From a checkpoint of a small transformer trained on Wikipedia.
Size: 12 layers, width 192, 3 heads of 64, MLP 768 tanh GELU, vocabulary 8192, 6.94M parameters.
Each number is 128 + 24 x the weight over its row's rms, rounded and kept within 0 to 255. Layers, rows and columns count from 0. Numbers have three digits each. The size before them is the row's rms in percent of the matrix's.

# layer 7 attention key, 192x192, rms 0.0499, rows 85-127, columns 96-191
098:123109162122157150113163114160100084117147166157064165122104131107110175134112148118147134197154132114129136112168131130122152104137171110108124091120136148105095140096127099100126121099102145166136148113125139147105148149129122134108124068119170121119172145163110136132129112087109159102
086:125112155135130128132168109157127151161137132139135121145138131108116126113151098095144169138134102140154125125139116117113121156115167158141136093098135162104090129144181126151113143163125160122108076097141186123171086126166131091082150181136150150140118122133159161160090096133093136134
082:143097173103117109130133136137143108139116103134170122144141112147132145128140109178159100096117137150150124097120165124060129123130142122113159136128107123106153134103141138136094124121129159129134139162157143089096128172147161106154134128089136112139146121095105155094121104126116098135
081:094151164107103172151098095117130145153134161095109100128147118125174127134119114179134121060166121125162138098095118146130078120124131109096112154137124144135142119137149129127113152164146139124124129125097117130096131069144145096142128129152143108103118093150136115139085173155138089164
089:127141151110149112122126127179159136101151147103092116059118108104166145133179105162160153148124133096123120143111170133115120176123174093107144105110156178071105167101135125168172115124151100118137140138104112156122099113115122144132137099123123107165116161137131148106152127146121091146
089:144135134115144119153094126143093127138103147129098132101114131110126133107120093126134140109105156171187135114156144141113101114136144135129133063102138111148109133101102130145112123108122145147140106117121123172118144160177135154120103122160143123114122115176083168134129084166107119120
089:117126139138139141138132153110143096140128137132167092114091143096114107110164141125089103151108140134159154128117114101134193103097128111134123119158105118118119102124102178127156108165120127098096158140153131130107173108113109162166159092151193159156139090090104139127164107079116136155
086:133115110140098132144131158198102133121117130123134086169103134138147157113122113118119159133138107113163147119127121116101119116174161128168122092133114110190083077127170135115086161169139111164184106165142127119104108103094113142130087104117119163131134074181117099135127135122153140116
082:108135087083074160091121138154150137099139126132133123075108093150108142105148158091164117090117155134099125119106130106162141109124146090126121117130110117154128126142125163103091103118117109119174176123174135105114165146187121075115112159139152121098138097157111115148100176095139136119
073:137130067122136118103135131133112111131144107147091113148107126161082111134139166152110108150149144149045141150137133138190152091131117100110120161148115167100124179130159136164134125076115110088145127110161127122129141158123125132130133159122126097165111098103126116128123121129132105121
101:098174139120088144153135124135160112097144179152134085140097114160104105134097116140110120120165153133150137082122128135131129188104175104164167145125138106143136132122114127150106154123137109133149127120128087124114118105105094141188167112108144101100090114124098127147139135156136114099
087:125128166133155155141148132119199159145131140117144084130136137114133152118135133166122140182100151102140075135108149128106165113171098105157125118114106146074150136131118148152098135160152122145132163076129140131127151117135184141181140147119109082122119115131132130124130132160115143145
087:120137138134114163113114127151153118187111143127156141140145100117132151129153099157168109128146144102136113141132118131115152122114088113133104141122090115127101111090212117127151115071100149120164129115123097066134131090175158121075105140135133146112120101112091120138182144103118103126
094:144111092089102108129098108158110116122118117133153133111107110119153142126176134140152152118118135163101177102130112093102111152088149089097073146102110148094163100127131085125106102127052187147139136124125122139141142129132129173092128122123145131164127121150109126143107157185140167114
086:073187115114166146129142138127134107131151118145151117097134163119137168154134121137174133158103113142078112130113115141104136099113117139142098130135133094171133167140107122128168138105159145142166105127148092164093149132161163175138113095117064146123162134113108123111083159131106104097
092:087174140117124130158103111134104122126097133121180123122111150109088108150105126127108149145131139139137099150157121134114113134142071109155141129169140168067131139144118146120149088103113128136110126150172153100114167116107155121144091108133109129150125125095099117162142154117124112134
083:120121123168152119052114121103131124100092121128105170110129134127105166118111132088132160114085133115143153087115123089138143129128103131116109131165175193153102109098128140122183103142097157064122127141105137122124119129123103117090098089126106130168159166139101092155139155114136144112
088:151123144123157105143128117150128162098145144114137117109083148151152137129141144100116092076104128151111149092138129115115130196099159151130116128131159136108143154146171122179131129179112136112128112107147169106136095126130097146136186116115131099124098125133104165079117156139137090141
089:160109122152150143120128135130160162152140130114101108102167120117129131117142129079143100094142135158117127120128173127165139119156132161127159114114124112109120095138123153134146086151120116131155142116109134107151120113120169131147194134079124134111125123118144085138154110162112116117
092:111143146138203136093107114121107106164135133154154135128157102154114123143148132097160095109146091141107137080119152117121113114107133160139092155122104174123115119139127098157144127095106104136077087129088156142154089142102125114093134154144147132150129149103105110146154141113071122142
083:150116102074124150162143148100108103126106163087150108156155131110152143158172129127115085121157205171141120135130154156106136137141132080164138139163150120131105127113112136139116135164128138141147095118106103119113105117115128123130146114103101131128102111151107181117097120129105147123
083:130127135141125106115148127085121122130164159124135146093121145152152123116135127087133148152110127110176129128091127099159140130134120124139131110180104124128136088088103158124142120118120151089109111167119159100111100133160108140079139164159150151147143139137114113087124101134159146122
090:128132121096154118133130092118154170126132135133133124170124115118169108141117117186123107138170141108154123145139119142135134130128153117165157100125133117157100147166137185119119095086109124158151128108149160133178138112127129164137160129111103116109119125117212090110115113134098129170
092:180114115118115123120140136111166119115189152113081103092096086110152131130172100112149146147128104105140134139141110124160135128107101145147105153115113142128125136077153067144137138131138103159149132126115113141157110103168112136115141134132104145089098159092102130123159068137076157137
091:124172125111162091149139111113141155145137121165139131145109182153128122138147145124134142130122140155137145121118122099130145150167140124124146082141142112095132115139122137129136111112139151149132125093116109113140149116172192123104079129147139106084182129107131141179120163110126134148
086:132149101150133143136123131134108092162129133144134124151115126139089081155140118126142076129169106174128131159101116133106163135141139111142128084147109105129118148158154134136145151126138119143097143118087105099158150088158149133160148157121138106111107149133187105166135098120129114113
092:161164111103104141136087121141081131128152122150111138097104118125131099170089099105165084125096107109101088144123143081161138135113151129155163115143124144162093098127106148151181152130129137152160127133135161154106140177117144158137121161181114122109103149115164092175122126108100084111
098:111089182114091135142112140181117141118117120098146109157154137147139146158123131159142125101128142137143109139099136123140131087122134118136099101158117095093171158118120115091118159170142127147099108113156138147123085119107111121127159157135169146100107138146149102119130129166108091120
090:101138117120163118121164132165113113140108118145126150119145156139161135160095092118106173118142111084100144134144172137158159116122104115135136131154126142141126114099075177137140114074089147111116156120157125135095135108146074148121125116173167131111134118126108151147154132136154094090
089:124145112084110137156206118149102159156152120104131129139181126113101141141114110122141146076100107123111123101130113154099074106132096162118118131098123153135180116125102133061155069197130134157120116121131151120113095147125148141116084145122168106144095137142109163133106094129109114137
091:149061109154129121172119127113130119140184036173128102128117102164088141115122110108134130132167124111109102115162170112120143118132115093136119134120140101131158154105119083120090143119135130122153130120128100121113098142155157095084103125125137133164108148127100128131131129142074127100
087:107117166123147093117100125106138137117131122118131153119152108163154168088162114141131124140126111131172139149065102113134153137105156096105077141159119115149141129164158122188117125143163105127125144125158088062121116149118177146122155151145149151147148146124160101131132121139137141092
085:109093133129124110132139111100132142082123093146111129141096112151114095129141129151127151111107158102134094106130118068122100091115093111131142115166126128165125141111138130173108127108141142128117112115117121112116137132174126117185129130144111084155123069102122098114102149114131128120
083:132168147131126111141117123105108103121124098148137136133168111107133115126112157125125122087140084154069127146164146166114102115111090127120156172127148137139091135116126121123115111178138116146194162099122110147126127141173177125110065092147100133123127086121070123127123126132129150116
087:140122118141172162147121119121088126081135105133136115133112108154177130135115183145182132094133121158131106137150113114146131097157169139157120121109123140148133108120116148122142126129117127124139107093131109090131091116104115143126083156132101115139144109136169108167129111079112148149
086:092080056114145139136170124157153125163157150113146107118107175165098122167092136152131148127094129099146128136106123164117140163129139148137152138139138141111138153166138110094154108117111145107080136103165140142131134148114133154105104123077115128146093131125116168179129129107124110098
089:137152171109147107128123154097180141116119147131140127168112144185138109143123154112092128129156131131152067138093108153108144143124118149107162093157123150178082155106127147080166118102105119130123102114102132111138152156123102111135103117103103142132135147099121151108160114155148110121
096:124141098122094057099128117115124149135094123133144163161132126175116148104137133105115071115151190134137101130098140142118131096151098095168130125159130116107129097162096128097142124147125181147101127104183153107137145142116115131130129145148160149096125115093119105130138082088097149183
082:154125159115139154130148137097100099129136150113115110130119099137129128171114133111122073145153110153099115155127096097148129129100090121148165122091132141128135158111165111117121123111116141157132110155091097125121172131151157161128139123180138140087126167115066116107096166135142092094
092:161148126139112127134088073112083131126101134140082089123121116116155115135128112078140151185112093097112141078105196138141152148141151109126134094118142148163118097132089148149120106138179157130121127145148126154119175107109096116087106126106089147122113118127138109134125160099088168117
083:190151138110140142149126106152105162053127131143106119116125130114139100099105104111100096081119125106139119150136129129130133134143121117165142130087150083160166115089105123163127085091110138126122130171117102105109131130142128139121142156132130160139172130130130134160123175146109131144
096:132136120127165134090139140167138120128125152162126162086101126131113167134125135057152144152112134140157167158152117118113155128171127109095130147116119122150133126142136113081201098121101133132139123102140121130127137143105157171116072113154167142142127162104094180166146156058131175127
085:138143130141140139142112116136156120148063093130123106129114135117077108101082109169099151149096125099120118129157094137112144133109137148136119142113156133162142087129133114162123130165118116095110156153123141100132144132144127145104161143188148081127161134138131129118131115102114097081
# layer 7 attention query, 192x192, rms 0.0501, rows 86-127, columns 96-191
081:095131136119140156190145134158108147122111086081087146122163136128129136151123119142114123104134118121132106151173115115155171116122169144107163094109146135160141108152117145146129131104099143126149137100097149130139088078128147127189140189175114106112180106107150167128123150147152101099
085:081139131116115145084106160109138129165129119114126097156152112139149097152143130131138140143122137141116113144127125130167151136125111102133132084121141138105072137130152122116153130140091139089121169140089095120154115115132153126180135121167136134092126128110150117102137120137098125139
090:160131146092107123142131137114148138121173148108185065190117123146156173159119158153127101141123084167123109078091128136118106135170124135113170163150108129154114126126139124124103137105132136124109106108125126110095108115124108171120094118129131147102151144107175115158115122138171138133
084:153120135147122114120154130132131098128113083102137111111124081156113165141128110132141098115113103143154147112103136120183080152148155138145132109129172177125138113125132151147136119108151130135094151135141140183083125137138153157141142137132151156099129143132118090135119106133136133128
085:151127156116093136154141113179159142135129118126116139098127120178141118139185130125116127099123136124136117134100120140107077139114164085114150118121138181127104158133097128148108132132092102134130184090097132125171148091127146131141104142126140125134164128097161163128123131113106152090
088:177105117145166111065126097133152114151123128112118162128096113085141125087113137088133187127134128141119109140085127109152147099125115130106128101139098120131080140107132131107196090125096130119110137140146102196107148093100131103133145102154155158137112140107118077075107146118119126126
088:125153169080106163102129166104146155134128092124098158131103182157110147151132126130178137182080111121116131133138139131080124117164121104127109088168122119127104123100108157161091140125133124121114123146107096136148167117133153151098126148178120087132085109105130152159202093123142128135
084:142113150104092145110162169126094144087103163069160111107116098166122137169146169103097120141119137137129109119119140146138128096108123110147092130131082104127125123143147133156136118127129115099106078116087108116163125131120127093131132138113115137103154111163128120129203111112127151126
076:135097134130097141131146124086126137167169113122097161107174096150118113121144096137099187108096139139133132137141130146157119143122111140120148101146122133103124098106155108133127136054110151126137115144169148097154104136138161128117153135127132117174121117118111122139114108153125137123
101:157151087117144106093159122180144133157141098110099089127116117108131140150123156115102107130112145130138109143115184167123069136110126116127135090126138128118105117156118170130145174138136129161123144083116164124170129081116117162145108085116125145137139104149098123131123099065093169125
088:147132073077135155155153139139137087192125124153166113150108144133104148169135127165106121138110117122138106110097165095135114138121145108102157101093111159117142164123107160112127135147133118156143122092109165132097112102148135159163124098155130162110137145093118088133097163120125124107
091:163144116105107105185097107171133142141101102132136085152126086145110117151130128133164112111146097168144185146122119131152110108111112108139126103129101149132164145159163101162109136170122147154129120127107120133091124103142088130117072168139113135133135115128165074135190130120124116105
091:164074123143120147133119110113118150162083164145127164170095104110169156106158125104139134138103139118157120159135102114113145108123095092142087137123097140156159108143138102127173142110103148159113146135094104108148141172167152113105128155131152172129125144147118148122127130149118104187
086:116158100106120164132112130163079118173141152148143177114165120087148124163187107125099156127124135135134176139159142156152102116129137133120130124130131138094119151118122102113091137148061116102117194098150155155150147149170122145118146111102096139103095106135087173105124165166140144102
096:133116097114113125150132094178134126089148109096107144114117100126132128109166059094105144114157117107161131172173138149131099148157124142103142126120084089114129102137103137095130123113077127146110104137141145145101159153159172080125147142120144139130142121084122123158142146130145129071
080:125119149133124155103101108146121145123083069123100145099122135143145175155116131108132136130132127119144119149120065148141144128133113122117135165124150117127104130157181090087107095117136105142169104136098104104136101137100133105081091115120151122119164134189107125148167166147109136095
099:136145131137144124142147125090151130113106162155155085120085167146124115084120152109133077146121075169099139098109116119124123104144116140103125132105149136153163129116180159152124100112102094173121145092107123125154150105126138194114128116093144157115158093079119126105141100123105133145
091:138093161115141109137125135100146141127117119160127125139137156110120143168147145113173108122142130131107124166155143133103148162106118118134087166142147102128125133102093094108129114117176110121097090129151127158163157126140113151140139141132108149124120142084137126110127122142081128131
093:152157103143132145129158101144117115156159075098142145110148130116138111112139149140126145126143123111154158163155097139121141119186088134119139123118117109152175149122124096129131134090126100131101125138098096097181149145109156127063148166113105102140143143154122131120073134125141076180
080:117134109114138095132139135120161137197120127121130129140130126122156162160118115124097161100124156158154110129102092116117111134093172158127140163173126154121108138136143161111134112116109141150138118136156152226170145187100109074138131146125132118157125097111095130146119149161129164092
083:155137147111126135124137132148154146102043115094139145091113154114135109108114114135135126129127149129137086132107113141085175123091115176125101129159192136129164119154126152118152067090105108116114097131129108108123123133126132070073154150148088121149112121153140137128119120127160098137
100:156128128117147148180174158125144169131173131172139127145147124147110104128152138164149093124133104131149104082104164163106104134139177090105135141089111136129118102121104122137082130176136120116161139076116144117127167133105111175184141111152137108121114089114154120125119150172137167144
092:133147158156199109124143127119105110163138124091095120128119098136140110136162151128146147098095110105181150105118124124101139144122127136135154090152145151122121150138108099164162151083127112160121164088131150162126126101115107123125161121134084121111121154167089116106107096131126138137
089:186134133135127097120104159160137104105110192135122110141154147122159117112121086076146126115159136152147166115141126095126125146136122161109113074128133091165152174104143131118139143138111135138180119118117134133137160166139161137148111144148104142152167150110155164168119145105133128122
088:136099133113116116187158112136136168111120150144091118152149129082153125125108085097123115128115175125101167140094132100098116130135150145099124133137131100125170121120136118064143135117158135134106139147137077105135131143118178099153118128114110119167121160100120153089132117137094131150
094:128150153101125118141127077107130127104133143111123149103122133155155143095174086110118147111113138119130122158123132122117145131140142100143112149109120075139128102106138087145134110115105121087123111095144115118149139138135176140101182160095147119099164138107118083149127116102130111095
103:129143181135109123165126157119136173137086142137201142127130140156117115116165133129163090128109118131095120115121147124081137100137166153166119119171129114132182113116127115131136144163123126108080113108123168133127109047149105132143107145125104120101102116113201111158133106129147132115
090:127121113134109114081099130135155144113071117152133161124111091121131119099138119109105125123146096108110138158138145124131100075097144142149100116138137122080129127127102188101096170084075090104092130092147107121160165174134119102128153139121145135094119103141118084135142150113144154113
089:138166101150102110146130136157156074137161118141152142112172127132150129131082128066117133104130114126135118133110100127129117110180095116152104147095089106155134105125104121145131097127150119151169117138073136144133126123141104157109139149132154136067144118166148116125131120115168068105
096:144096126154155124175124148154140083155159129149167115164112148156102127162125161121131103145112147159129131097166144109124157122158166124144117141111135162087128115106120090172110175104112143101109114142084137112080106163149122137140103135125126112110123139179112132131139107114142125131
086:131118104087144136122151088091137110159109141120155146139124153094141118106155129135119140111109101127127076141114134149158158127170131113134114139154164140098138127107174121104138127145138160115096143131122144140108099115111135151120157098094127110126152105104123187100144119154096123113
084:105133090120122175144157150089123144124130184122111102138120114104110166156155096109120150142109143130168104131143097098111115135112130128152188132145133083144096134118179150131131106123109111118140128129116134097139089168134182137117141127094117120181104096117128142119115138121153133161
085:118120116116058146121142149154135132139144069135098119127122171153165119219137160125120117121146099145137142140092115126177125138154117112115132162139109126114115128131090159147168115149134109164127112166104106124092144151133128146112127096111162144133085122129119132144145149145158093116
103:103115130134086181113126094157136137174166115113120162132140126087087136118179110094135147118132139116158133176144121145137170148119128179110096127127114092165096110098137137102141119129133127133101140131186132153173150176148179102115167173117124129157140116085112130118092125144116112117
092:145151110132096111126134121145140115125094101077115176142149102186122144126077092117111130112112115063148166133139092104176133118122149131140129111107126093126099106159108138128107149104113138123139127133144151118165156163167163144108185143101119091148156127135108151125133116149132122128
084:072152119099117143119107097120121115145087110128065133125117126141187119088137102097095161123116153130143135135121081153147107145111137139081104079110122100104100113120122099153120134134120122147151137091118118139127164146123138122140152093070117096130096123135155098123139092140104090129
102:145122127140150117126141105144129153144152123161106125114104146100124144114147089072101155127108150102123127149137111157153148115131134155128142113129132111182076140103101130116162118123103126127090119149117111122179133115131161089139156157107144101091152146102102151109087143141153121118
083:099153134097157120148127116106130136101163145122133136147124125166109135141108155116137143134142138171080116087118100131144095130145166088107126119138127141113164143155173061130117107116146128114139080075116107165140125100126159113111135090120117110129082131148094148155093122121139125161
087:147113114139126098152115106129150108142084159073126140144144156139110131101129134159128100140084106084143146110131153181096152111120138112089128095108154128111110135104130150122127099143172138119128130114183120126105116166081115118139133180135155161099103164109125155107137099098100173132
086:155116143084165146147124132116096153064088173130163155132106116148085109145125158149163134134151117137142138130143114163137106128119134159100102148124175131108149175115125098113113180117110134146108115128135135140115128146131098134155156146153102153089171092190195151160134124144085178101
102:111143112151129142099112080157095104143117109105106149145141114140136110144133116086114137090131133096152183169153086097160118091130141120118096130128104122152134141118121119087146099106079136134130116161166080128129115147134147087092180191169105138129145150116082122131124110114118134123
084:105123122119110137152133116101143100086075099143107075090113111104122128149135107125119111119152075117102136054164097158121160084101129172129097145094149142125091166169137109122119146177107099104127145116118173116102122089088137149133111090139176140148100098102172121171133124124092106132
# layer 7 attention value, 192x192, rms 0.05, rows 64-93, columns 96-191
078:132143180162106095138126074135125139168093107119134090095146140066125131087142152117101135127126104117159128090162138122165112123127104116096097070146148134119132179086075128140095119115119089115159120157094133129134104169138144124114156149145124116101076143132102097158125118142096101179
088:144139133093133095125104147133159144118116127090150133182095152145157156155147137117132162137193146135107143111156129122088136144149117121160128092065110156105114135132148087102087112080108150137132089105149115090129063099111088114126133135127148132098134154126146167126093177088167137107
090:126101159134120110125186152092127096125148092151089151158139134169096113133105111113132089142110100136155157148140097142119128100127176072098121117085148124157155117124155095093122126121118128128157103146140115120124149145130144139081128117157116148117174115155131130097129094082135147159
079:137136131088093088128136099155121116127099122104131157118153129101125104106117138100078101138154074142072153089125119150158102123133156147079112164159136147115099122153098084150119096173094143131123154122139099142175094143133146133173146112100135110167101081119107110138164149124117108149
091:144112071140118114154160176166136105131150108119108125160140109187107067155106172152122138118132110138083135117084096114137109141162122075135128136116155100138144115175127105142142150140126135123123102133132132148116119150129125149143116134136126132106129172153157110143119148147177106144
085:153130134155150093123127130136090144130134153117112128131138113135088150140134099104126109125102116128114155121113109138176137150148144096100105117132105113138145078154147126100103097143149102154121119155143131109137138119112180101109130153147130130129123099146143114140145080175137145089
085:106135121113155104089156107146123159115166147137086101126143116077103113122095117138131160098093152134096093135152164126119092134129155093125083175141094168108155107119100081127117106139140154114122101157125147096150186135162147105132151138096158130123157108149123142135127102151166132091
093:146116101114106101143139123118099069141104166130104121115111163130109096106148128113069094110135123131127132160089139132128097090109132126147138137119143111137137096138107112168110126174117095111101130121089159122181108173106100156140096167143131149099096139140131157133146150115119099179
086:152130160176112117122110093154113124112145097130135158152129120112113095109092163100136092131136135156143115127095095113152128134138160089120157095123137116154113130132129106143099176130140139123104130125114156161093128117109107098151137148121135103085105128142133175120117140125153075140
085:168135146130118129112178132123126124121126121148159109108111142157188174088138172140117121155130091113082154110155164155106134124130133158079135136090156100131119106185139138118078110169122118113104127097129140146133147118117098130144119115150119143121125161118128094136122123136117146162
094:143111128135120131173151137146106096143166141159107083124137141144109143111080108159163121115145166115123100142117108082128119107098073149114114161116131101139101110146087084138130121138127121109137133171136136130108104075141094146124141189133119127108107104117115140150142113093119119144
079:138124176126110122124126163134125155171112126070142160119132095115141111124126144123138161134105118140145119157156111131162158156130136094141142123099159122104114139133099143129118099130150132096140125076089131103140109136111130109112111128152165109093135116139135082082135117184112160148
086:155107086110125108116163146107158136119164109115110142132125107075159119141165147138148089112135132201153089116101144150166124147174108154153134140135131095153098147123117163153109098055130117124138139117128159133114130140143116148104168096161127109068139145171129146117145061150140132140
085:145162132146162154123110139154103120118121114160096125098147145150118148125076152097137151106097129091110112110128121137144075143093085155103151151126123108134152113113123105125115148170115145150130145176128159153092138117131121118148117104163126108125075162149145133113118111137113119083
086:112118113132064150117116140156118159118151131195163130108129148141111137117097149144110129129084119099092149174117102121134109144149108105114136130104101129166109130165077091125078139164133145131143147143149110128104166111127115115141132113109146158118144101133154146159156114163123158119
099:114157112113086096141108151111080143143127135109133103123088142113122116105146087106097108101126113156132110124130144115095152106132136162123148096165152110161114149127115122152174128127149064144149127081129101184105120167086134155156119148132088136143130122167113145115132077109125116126
083:065140110122124125157144130144141108117133126136073146137099141103150172111080142151095124113138124126131136118143110076120145102179135146166180106132096078152171150171151092111102120164130141152093125159146100160087115149119116131138109091129134121115107136120148128106120142138143130139
081:104142157180157123115108124124169103098140111135111125121134125102129100107104157116124126132101142136157125127134161105076128147129113116124152126136120110086150126125134104127115119146113163130192161114086165109123112175095111132111070109097161108106100141125112138099142142179123120095
078:147098116082147127117164133097176156089165119106154142082174115133123149132107109132141119145118120124065146149121083151172157171076127155122099095128140099136151102104135109050127093094118151128114123127126146103123140099109110160100143109086106138152112122127090116134129095115131129136
086:120139111105148100136142116127128137080123158141111134131149122147130099150140164134093090172173124169146148113129123148151104108124121082159069123156131155089101152156163138127097139099168146142095132143109145115149075119129115120120108119130145088079166151159112119143123140103109121132
092:102098093135128132169108164111128091123183127119142099108154144088126116126166163122137116148089100124170124112075124147138119112084115175114078153147144087112143164111132126174172121093168153151130150106119137114089103126153146124135119153119137079175135129126154142180094132151137106092
083:127093123092117100179152129123141137098102155126142133109104142159141107162109144123099207135128128118091151103135153095128144162127095142147157111134110134128140136090124165126119090118118172116128124112130133154093110162128116145122166091146123134150153171152146162140121154076131134100
088:070125121109113165129125117112120171168096176137134148136154097122120111123128140134138132164102140142162151078142157104125142105119171119117125139153154092156144098161127162139112142130128133126097100147167113128086129063131123118118155075104110170091141132117142106164126149106138165125
088:117152139112155132140141079114165140129149133110108153096127133133110132128111152151133124138117133119112137150130110139153153141139113097114177142095109082110134100122152094156130141087130140127143122087167105154136152158084161147125073126137116070108118119140167137177115106166158142139
082:128128134150123140137103122129145109124096102090156142116157108100115153136166106146109116093098129118125148101187142084089121148098152114132144128106088114169115139129134162092174109103115117114146141138137148160136128102127126117102150121152144167159146148177107114160128123170148104118
087:119157126127144108131122137135104123140123093134134115139139164135120141127118105154114136104108150199136183110082088134148144098141088128170136076108191094119147088107134154126130107151145078081093148119123113108119132137136127140151141167112122126124187151109140125083123110103156112142
084:158094103105138152139131148118115160123116098114104178129123129142144128136153141123150142103116111136127138102146134155115158148129118168085133163082141134146142162155114136113147202108126123137130120129147148097146164158118131180155143145118136122154161091160099150126095083148123136068
078:159167160119104133188168156113148135158088147095108120101110131108118135115100116147152118163106122114139065135099131148147121120137103104116100126117158128145122131112128104126109163163133154126107152117110168140112103096124113094098127160133145128095106131183105140114156116138121141152
080:134115115111093176131097126103173120172110122132086124143159108144117117147094206156164096119127156142139116127088115162148149129124194134097117120112126158165125161099115163073101112124063154118118161147128107126138101103125145105143150110131145124085128101135123105129100120121132143105
093:142115124146103126122161117164085161130151127136111076129085146110122123112049116105135160091116149103124100142125131130159103102126108134144122095144161141097106098112117101139145144160107149112171147138125122181153126172071143121142122138087114092093111157182095119094102163136140087136
# layer 7 attention output (transposed), 192x192, rms 0.062, rows 64-93, columns 96-191
079:132134115132162136089104148084106136162119131150082163153151149083139146116086126120152122149165113139096126066105146101163171096136145151109115121125126132112156138120115154102084143086131113131159148141123143147128140107089135130126122145158104151101102146120101120154133117128090117148
091:121135135120131094114150091126097157154130156111126123133112148117076111130122136149118126156148126105107092159098086105152121114108114189160138083149127101121153122108146134166124105142126094094134158127081132103113113151123126129148123125133131111176177098117103108108148137141129118136
091:167140112156124127192149115082135141167153141119114120150093158129102122121107125125102135081180125105063088115154131127114170133133092127149127157132109160065093117112153094198160123117142123099101088145122160102108155150107135128108144141070118125133104161099151119139096108091129108156
084:138111096128143129155111151093114141091154148133156131142172184143159153112106162124140127167166126138143166107142117150159132174131127154155110135085121101172082115162106124142077099136129151099113148088125147121092131142138122149143143119066116143079095101098117130158155132140110096143
091:140098127134171114150183124095142140154128114136124106110110170134092122087116092190086139123165099087134156123111132110088149139144160133123130134127112149141090136137129082168147138133103086160169116100147161115162133080111148160189121128114129143126127089121158101099083119133134123154
083:093169157150133156128101117113133179112139126143159122095114102156126135122110109122151125110136153120126132089134148132119119105153160097106124101140091088130141109117182090101111103132159089120109163118121125114161083152128126132109117107089069136136122187103148123158116119119133091076
084:110109125109151128144132123119113125058156093083112106110144089104104122124122148144149154128088179181116131109148085128097136146104110111170158117139132141131125128112165123086098111097144124102175135112149110091133154173133117104124112104098066087147138137147129137174118152101132130141
092:106124145144107139142134138141075088091118096162167154119117117181130147119124116147123083149142158149118156120137126150146174112139153126151103152095143141096110131113127129140130161129101116127094145166115162139153122147105114140137108126148128136106114128118138137146132097153136116135
088:155144166145132151140126139089147110143125180150111163144090165119110141103116127117137164148146163128113108133122146178107141155127128131139152138160131136114119164125123100086111156150113162121142099193142180143107116108085138101131154122131143112089175107105143113081136117143093135125
086:198107086137103130125120120136132145141130105115129064120140144115136169140157156138109126124116157122123140112144139123144168139107092188151114172141170165139109108122114134157117144123091117119089139187140153154153145078141108176191109157119122140119111111117110116136127114130124152135
092:117081102116090139147136119110128131116130112130114156159140133104143116120181136136142101124067113122110134150167135148105138126106126118149135131098139103144112129096143143126108155108136155168133119086162148143152132094162157182151142138130123146119110070095136116116107153107130113124
080:150101172159114149136120129145127139105088123107140188109129140132104137142173144138107119115141152135091081136093110089134124127119170156105114140134114132144147112129101116083136122106093128111096118098122138124132137115127108128127149107135148126083159092170169117160130129093175129169
090:157109148142114164103153113150134167102161126166139153119151118142111136108141121114101150133123081165122124089141162081103133117159138171154110135153136118139105114137114179104094116105116116156130135149127125113164132131086146085112129103144131150127136149101084123109107126117119105149
087:107090136106146117116090143109149115075150146099095158120107103099147174106109091134127144144143111123160153087103111117153125100137137097121129065082127125138124113114134109111137103125133148152139118121139132129106127115159144104148115163120131163134100113060138127099082126095130153138
091:107119139139134171120133184184101115108121110154138125147106138085110151090129128136144105147132153141119101116153119152103166162088124120117129122186112158178075154142148105119181126108147072121130164135122148128111157093147132126112110129125106174175095088104119119103159117100147112125
097:109114110157165143131129125151106141124110116184128121113157168133149132157154136093105177142157138105124121164145121094129135129139105151133132182145107140152111115133060139123133077108146093134165117152143141161142139160119144121101141158181062134127131146174165113126113144149108101101
085:133116127094175116157137075185125134097083174157150081165094131100148118156137137103146135136139136136123125144150151111124145155112121104101172134122103133107108170100089046104145138128140137134120118149126162137128151135158130121148090162148111171114161134111109118117131151111148178107
082:127100127104170167140091125110097134129135171150125107123114068097137118096117126162115111169112164143129093115097122119124130121111159114088134136121135155118084144113114142096143135122098118176156120146151106200078131162136171134117145123135127139136138127085111158095138124170128123121
078:147138128131125125120165117148144124116126099139093034153160112133100093107126130114120114137143120134096111100166122096137109140154158130121166130124132108152124138131155111148114088124147159163126102154120135129178116168121107135114123072107158137160098153119181108095078136125113152107
089:168149111150144140102143087125092187140163102115142117164123164122134098145155101122142133124111126104128145088097157122106160164114120135122131153110109119130133146124138136145143107150044122111157115118135121053138106107138164192181148147128165118121144124115133152074119142148138125143
090:160146071091084153103064172116134189127158124137116112095123141114097086115142107091138114146125094136111158104178115112118080107111140154127109119134129122088138175184128127089121115148110091139186148177158110123114157098110139145147132074147123104128111123119121130124133162107128124152
081:128126077114081137129099140138106086149113129130150097185117147135130157123091108109117202143102081131126108125129108120114131077100097132128113138183144165104138128141136125123111112095120121124133118136102096098152104137068163158162126124125153099193128160136143133145147140114114127181
090:169135120100103138153114112132155115144113142140147142157125118158150096169121143142120089113122152154144129150141154144157133117139100118145170118187142113114149130160161093145081162110101079141119127096110114108142147083154123119101174110145109109162155135135104099154115167117140142158
090:140141159138131104133095117144148191114122178088143098138103119113127160113128150144111152159180122144126146093121117147122157131142139110111186112152112136120116176150143115124139113115151165127086100094116145112114183096151163122137118088118139112173096152133166107114135105114158138122
084:122135150123152111150100129117160089150074112111114168082097120151119138160102136126135129121160125134150113143118098154123143115158164153110133136135144097134158145138160172109121110131170083133159140127169120165116103150126120106137151140184136172118150160138108134144115133128118151176
088:135142155123124109160132128158130152126145101114120101152150137158115124114092112138107132057139154100106095124134158113092108093166121097147124069104115104103130111128066121109107130108126072140085130152146158179129104145103094153134152145160130123115156138129125195125121138181118115128
085:143152100129138140101168102149116091100117111112102159164125128126140109098089133140124168085173103108135122153172114139142106144094121146069143131131125146124107130105147131122126113080127123101117171124107137135103133162124107098134167124125099123141118159134097092156138143100154103131
079:155115157096121131119120130139125113138121127136133203142115089108150134146191125133151116161115107155104145148115116123121125149114174114126158112120155098097126142137108151108108141090148144107141142107133158091139139168122142174154164161118095134090097133101166140132158100167137155071
082:134147136118163141106114146134157133171128108107133152116153097090149098142104126119112106158143110127104137106162139127126122125073134178131150145119056117104138100121138167182127141104122160082141138096114131173120163127128109115152127142171079108151176071074146154114200107153132121111
090:104164145091122131163154134093112108127141124123193092114150151113120169132136105143151130148147127153117101145120147075152135155102124139144139143115134135143189123099123130122154107110144122140098101132158161132128146127161132130167122099107149122116110090129149125160128148111121113105